config = dict(
    n_layer=13,
    n_kv_head=1,
    d_mlp=320,
    positions='rope',
    init_std_up=0.047,
    init_std_down=0.00922,
    optimizer='soap_variant',
    lr=0.0174,
    warmup_steps=53,
    schedule='wsd',
    batch_tokens=65536,
    steps=2138,
    dataset='wikipedia_en',
)
Each number is 128 + 24 x the weight over its row's rms, rounded and kept within 0 to 255. Layers, rows and columns count from 0. Numbers have three digits each. The size before them is the row's rms in percent of the matrix's.

# layer 5 MLP down (transposed), 320x128, rms 0.267, rows 159-192, columns 0-63
089:128115135093090101113140150163148142132118185119161101142117129138085137146112138129139127166153147109160144138115135134125149149117124194135136091103092109128176122121131139123084149132112148
098:163155149181104118129122124166120105114081125130134088107110167070157123158139097114113144151160145145104097148122123119144104135107114127106125148118137126086134110140126158160112097159101164
107:119146158109130145148153104134150167122126177116125092126162124163165089137141103106124133104091098101114091190098095157165103120100107150134144147109109157108097130141110113105136144145104146
100:086109159092135147114112144112101136119151114164108114154157159123110177141069112144120128178134144138138085133135122110189137113124161122160146128134106159153117125147099134117140143139132160
101:148117127147114142134153117136127125150124154150120139123154112173183164123101133122130122112141128123146129102166132149113092118156142086105122094078114138123112124118129176135145110123126184
095:131109133130117112084110127109095123142123126159100179086130074120094138109077116140158146109151098140088106118146125153139135078159103090109106148131127122116105124137148113140136125131112137
097:136116108168113108099115121074163108120150137172125165134104123133113158111131093108188129127138118119166176107133090177113092098117117110108123157160098099157151077127122155128143150157132124
096:118130148102154128119131149098086119155111145153085132115109128151137151151160171082150137174128164158173125152124117148111100124151161130088128093116097111117081157153110114188139105142116100
099:112149162145146119108149095141151152090146100116158126140124145113156151107156136137124145099126172125137115143143131147111100127117120140105123187112157132104155122157121091101077105102117160
095:151130147116163149156128132101147119131129148128107125149122146125122100090128123145134140130123122113104169100178134144102170154155144102087122153119129121141138122093109128115112157135130093
110:149103114145149103180140118176157145139077114128135114116106129156105143137134140138109106138086090163156113147132126100127106147130141127161132148168142147136149141108112142136155154117085084
102:158159141123125113142136081140109162159119135126109126146154096123145137164132108172105087143129110130133109123179144140138109138128119143113117141161115138179164105135167131131131132065169158
104:131163124153119102108103124186129120111167120145138077150125120130094102156158101136117141156112129087107164143099151128096144115107133134134082123118104135109177146144132154147118131175101119
095:163122092134149136138103121135086145104159110130101132157108101164124107122147131136132102129119116124153180108114112156142112125103117179119164172122153135128136110137141151146181139103142121
103:097130097113101113123091110150105104125103138127116101136119110095130118117155121107123132139123138130131113100122135111044121112125136125130113142123147110120136076132087153105100147145125074
101:181130146193134099183144146096137153131121134084137125127157068116137060110127143147122188175162133130136141099161121140130130095145145177154082127143094137168151118126133117114104184138154132
098:110136145078134176151171121137166105135139131117102118126129085167150148142144145110172133106120166067084161132128110176097109134135121154091115128105099127106131145138103138088162110149137137
100:175075120125112134096120143180133099140143171123158115101171116140119146116105136164089139131111143127141120128138139121106107091134097081113115140152135125147129124164110159107104111103091126
105:150196117130131130114148122096134142144178138145123134078120147136130177144127088140086113141140125123131153121160111138118096139080108101103169127169124144150111117117127141112126130149121107
103:146133160121129106157105111142128187119153136121110109144114116117092123091103151110142113131173104113102150129132131139133083108125087155169162129149105150116102126138145097122134064109145185
115:131156122130165107152160107120110176131153161164123118113134142108100111087115093104121139156163115164150131161119113121154147092089108129095118089163120141175160088121146137142113126117132134
097:168150160110133119109119124155130102129133136131130147113097129193147161123081139117088154105145119129168145119102114143099113116137155112160094095104111089131128114121133099176070151171135121
095:148177098127121106085119149133158174147117124155079123151117127139063121066120143176144131125127124166103129148135119117113103116155105080089136183116144129138123134159116155135121130137163099
102:146110144120133076130135144134101087102161183144111093147097134127134135119182132117084153122158124128082088163128136133111094128156110116141143110118151125171103130125101177116140084135151146
102:133100146165095171125095122125137105107135140140130117098145121111120092119127100148128113145115141127135155163151112114123135109162155147127079115133134156147123119164120166171160178165153126
097:128152077118176129135143093122133115117140085143124107101140099088187145152143145108137108133177106121145163131108106137184121129106100104123138119165144084150121119103132107109154118115155148
092:125131146129122158178128139111148122131143160149153149114118144137146112097110129124174143129111138126116124117131108138121123099129132138165059136149123101059156138138113112134128125162116117
099:096137124135140157080150117095095096121083133114132164110135136129123172184111160158130110105130161113102088147133125118070135111167123095150121124110099158141121156143149134185127134156132130
101:174153167114146115122121132139135133135107142130116100140129121111138105114138126127119111142123139117111099106108124124113106164135096114133127083149142134125112126149181148141144147122114087
104:128138156162146154100143154131150122150129059163121134093094153105139132146110118144116142116132110084078119144134106161138168134121181161138132096119135109122090119158110114127167098142127129
104:127170113116160160135162156153113129126157138107143132089152136113117103125083152091121143112121128165168124138128122139147129090121179100167120085122121147170145141150164088114123169090145138
110:158159127143133140155138138128141157141067120107113146148124120126129120108126169119124121105124165138131119100113136168133141130135128086178126161129107167107105077123144170067126157140118136
111:121113166121141116091129123127122136100105131120140117104120141106184134114160142140126149123122110150092132161101169159126092131159135148115127108118139117110132170173147138147133122097158142
105:132119155161154135156128137134101144172089071085079087121132124136126147089112154141141155129133128123117091124153152089147128136125147196133124115110142120168158160140133111134120114102136110
# layer 5 MLP gate, 320x128, rms 0.288, rows 160-192, columns 0-63
098:112156067131131150133130162132134105158115119143094167106148139126158105141172133145146116124135180120099162112095144125135106105108109130123168137139093138114152142124108154114146150115148176
105:109155112114086132149133111122161140147082152106134105138116156102108158121140100147117155122136125155134094079148158143191126078114113145112114148138121151132176128111095146125124066150128140
094:131128152146107149124128126126139110112090124146140182120082111125104154117123153111102140161131107099125127159116123108106146103150133088142148151109189139111077128088156107074139123132140148
097:126111085110113099134156134141123148144118194112147142126126156102068151137115136153109082125115144110119146112114119080140123132110118157143114127183133129149132127144076134106125136175121070
094:135143129123105101108132138086153104133099111128096104084156084105106145149136130096113127162148128117138132095131108096110094126162155109107157100143132152150113110123113100104122157142157107
091:112108082109156131154104104090111147128123111107174119143115117149112143192174136145148148117145114174158113115125115086089117101141122111125096096156162108178120100070095131145163107124103136
099:159091110098120100126151095110111149118143155129136131102122145155146101156112135124157117148103146082123081137165128116121100153112133147154122117113135130105126135144107114162107110103144166
095:143126150100109134148131160145155091157123148152115136112114133148158116100117104148120105126125090133123096164070161101144203130110131112109142111146134152108142114151132103171136134127087137
099:153110102129098088134119104101142114159142086124147083130120119118123141136143104114138103146153172164140135106176121152126084132114134135137056184122116128139113158113086163154127143114111118
115:121116126143128155100114128143145131136160121147164132138158084144089121138079122111129113130122153134137178135172132142137111114135112132092118077151117139118097129132099100127144130087097138
103:107162113114097122149106106104181156126115109114159133144129145121127150131192140138152112104189172114109145097106074169145135153143165082194135115118147143101130116152154123153131135113151156
104:181119114088124153140144142125081145166104126132141122130125135088092138135119155128113127148139120115121123139127147137115150174104121122090141135114138159121131113166082152114136117132105150
094:127119103121135144146138167115122183131159139110107158129143120133180098161136149103111119119126132119112142125118122139160125139145115159154146159111163112102130138123105208151146084134103091
101:090137167117151117112151173106120110172130124114117142137079151143137168124104157158110122114132140124112104130167115154165163142149164104115140121113127151169086164132174158078097100130163092
099:116128119067163132114127084146154104135150152165131096130152103136116109163133171148114130143095141153178176062167079126131120142091138132125150115135151184104114099094140132142131126115143163
096:142151138111141125122126123158130120141118136190098169117139152125119114170100132130110128133171102146123054164124105111138132111097132097161180136101130129083139105145153160131144083084118143
098:137098119142094146130110190102142116148091139116126133107099178122165102104156149144161141146155147114155134131101130170110135150128152136130109131178125136137127156118118129088155108152137135
111:131124105153089150132100132160102107150111160133131120095116119129081178150120139106109128128151084166159142178105128097061162151153156133097132063131159125142124143150141145119150127127099102
106:145088121148133086150107091147125093133115121135148134108146106126105145141149164156149183100171106160112140082095135091121124092140102091093113119135135108132104122135129113121110137128121143
102:135123096119095100154099133077089105116110141165123120153115140171159138135111176120111110155115124075106145124151090124100159133180143145139158115096125150101121077137152171107128121132106144
094:128104119134089079117145162179116107134142149114127154126096152124102102120141130151149115176124132121128183119135182125140159111100101116116115171174141144079115171135096132129161120125124087
092:123118085133155153156154149108150065165127201145141144136159157139127137121124129120142075098109139129128150110150155111132108143154120127120126118132075156116106123116109086180166109117096113
104:098132128133141113112146178202119146148134144153124125153140144134127140134146179125130126097135116107136160090139136133145140137100156110129129109150090145123108139131118130132128142144159149
098:148097136120108128126119148115116188121137101184143129136134078132105099134135180155139148112112176111132110105131150132152136146147087135163112108135138122102103129118119093165106094144113145
095:141125141131119118079112114108104135119124134125116157106088121110108121118155144157078135147129148115125091130133137133114054146144142113104159144073128134115117136152104115100159130132093107
098:149141096111150127094130114134136132100113094155123104140118091126122116121132156114122127108122142142104105132172128133155165101157123116107173132112123124081153120130116187144160089111126115
114:113137145111119107135104170124162144123139152155091109145145107119153126077103136102131150130147129074101128130132119158119073136116145103124138119128163091122141116144130145157150126105148062
093:119145140133149136139176103136094105097180141120151124077124128120160112170109140119123134143116109173165098108140111099145136130165117120144120125095122117153114100137120148132110107157129109
099:159150128105104139081090149134141125128105162152184123137129119101135110127145135111175127136141162154151141060125169110126105146160103096157130149127096097131139151122160146159133115120127148
090:160138142148125179132144142175079153146134147141113174166145146120152102178121112104149152164110126111120127128132146088130111128128163123142154111098128137109121133095123119197165104163103115
111:092144084125093112163108159151081143162115129170150113138123158140125133130106110130122139147141119141170142129130144077124114180146145124110070137129128091115120109133117097161150145128116133
111:151160148117125159159170119135133082113118141142135095103140105060108090104152131162119122131142111144102091103124156180136113107148116118132165096140141149142143139101148119147131149122134159
103:106139095116145091168146111139153106118164123138085120132134094138104134138120093114137130084131137132151131116131103087147148128181096137140147134099164149153103141109144184139113088149105134
# layer 5 MLP up, 320x128, rms 0.27, rows 160-192, columns 0-63
097:123131130076136148147157126109121169111109079094140143108118125126143125148195103132126102129095148142120125185134142135126143121125071100128131102160159125124108114134160115066120137143136117
105:151143113098103164114161125100162094150123124108143090109166199175138126122163138126126168135135147180123073117110166114138075138139088101107100128135114117092143159071094100149146122119151134
100:110123150149123131139131085142150158116123117117130082116097094117137095148127152135102153085120142107128154108162142148152122141140103121124114185153158136104156091115150151179094119092140118
107:160141172147118130144123116150123095103133117112131106133119112145154120137119154110150185150129115118120108112145108123121127089113179133111127088092119151120137139164136103129122148129126198
096:123169105159117115196141159114158134119159138102134115107110160141103156133131104129153126138088116144091132133127104106132093148170141113156127126154101162129105148110128151104123135103154134
088:137150126113105142117157095106092138175077144126123113122126130137126136113171116142145099085111117107148166153084163157130153145117127116109108149104136145147144124115166149113078119091136133
092:139096166132117115151101114116149120115120131126165122115173139086131115123132165153137135141139119157104104102175127168139096146106133115127157124182085100080125159142101160120127100104119088
107:150102103119140087111110135133148153093156116116116120179139099111146128133123087135096158123145149120127131097143102135144113132137111119151149105119152091097098115125132092127139142086166137
096:138105126150108092128189142141104160097118151102129142118133132124164141113101099124128139102124119143134179140127130154105143124093132100122126121142151170110105140141164112084136141105084141
109:085165074110138134108077127104140110137145118175094161112148138117132144156120180101132137138109125100105098078140156145147124113149156131138144142110130093097141128132165133181188121157119112
101:150143143138110107137126070104152120119140102152154136217143110137139112119116103137117133140125134122129158167125049108147106112122101145142126146102119133142108111162156119131104135157149101
105:123101137156139133133151179116088062106145120111141106100123162121141092125128134116146148162130105095119126093119114172115134125125117131129114123130111114128098104128100083166134102147140129
089:129126130137116125135149115118122140106134126144082168173112117113100104141102123171152113151146114129091100131123085149130135100137107116138122111091134101085133099115131141126119119156155167
098:125145112132129133079156112097103131176174139104117099167104146100098103157187133132150138129135135121135163147113114145065131115142148142131132104107112129109157127109121142125174131101107088
101:135125146132154145154142115145096135131099083118136136126098151103133103109095114118126089101166087157104103137092138091139147092156116139113134122109118122137095124188131151117119166139178152
093:144075146055136152120104105144133127156103121123113054147146108148108110134132132146138165162141089078116119169176145169103097161126113139117144153074122133146118108168125132123100106179133160
098:156128112138114106131153135158118109091186156136101137132165076128107115103135134096135154140124145102155132138125155117150160126132124143063118130079122123147161143167119116110105164112158156
104:126152144152113137121179158106161186151155161131100138125139165140100145128154120103166115106132115090163128126162120138118153082094141146101104162173132138142100129145106142140098115129134123
109:148120113138148111136121090140141113166119114146137135111121105103110132122098149145118127102088135116117133111097153166116133130109122093120135127115169140110162132136136120165161148131175175
110:147138114163107130159127150160167144141129162152158146120124142123105159139126093114092137132143087106111086105141155104181080134116125140093140128122157149123115125115097102114139086117136165
097:149132177179171147167126129158147136149106110121120114106132074187145104112081118134144098095134111157106120161109119150111110085095135154137151138102074076130157105161136127158087127114140174
098:134155114115182110101185142150119042114144089151150129114083114120135152110105068115099116131135123090121139140099079126143148132081104114143146134116133161131118161152134125129112108110144130
102:137101147153110169162104112113093163083141099153136147170138133163109120130137115126117107156131143079129126165123135117108147118120122164094194138175119139095158146122163149101112103129163163
101:111116077127121152107144111128160124103121157100092080114117127111140117095087110123123130124147135114148111099123066121129126128101092127164083154133126131133116112152133103097161106162136141
089:108143101134105149144122174149107145121116138113159131142170172126156095095104131123120102059119102141106161141108109123132183144095124105117111115134118107104185096111124085171117131092183159
097:166146094143130146147165137158150086132126132145135104094169173158129163130099122118146075133087084160172170127100121144196104142130137132149105130129127109142072151126107119102145130126155107
101:100131150079163104117146127116124139160098135092157064100135150115141132126152162160110151108142088119157101085135088108121145116151132082150135162152112093141133128128106133122121131122141128
100:136145156112171092134142092112160108092161079153145164150121138099147147143102124092075110154100079140132110139148099119166098139134091144145140124125156126140133107097167138144065163158083123
096:097130162144120070147135134133108123133082121149099147153107130131154073135145096118097118127147160115133142147097087143122117129144142083093133132129104075122119166116110149107121135124117104
097:137100136134112139154105109116129119072103163153092147138143141147119123208140130130162144080117096131134137138160126139135133167110127155091153181154127182113085133115139108137114118103119122
110:125115106144122116117129113142148112135138144134100104153145119137142142134101145101121156183154152160179146150147166145170139158127098136130095142147122118102104136132102078106170124163130154
116:079121112140130139137163113127132069119155154126129117146165142089101112112141127137133137146156112132101151110132114121123081102121106105144138157156135127147120102086171106133128137190178130
097:108115109119157097153162101149138117111109117165123132149154135123104097111095118144144154134115125096098129104154104187133129114195116127135138130130120164122178139109092129105114094108102168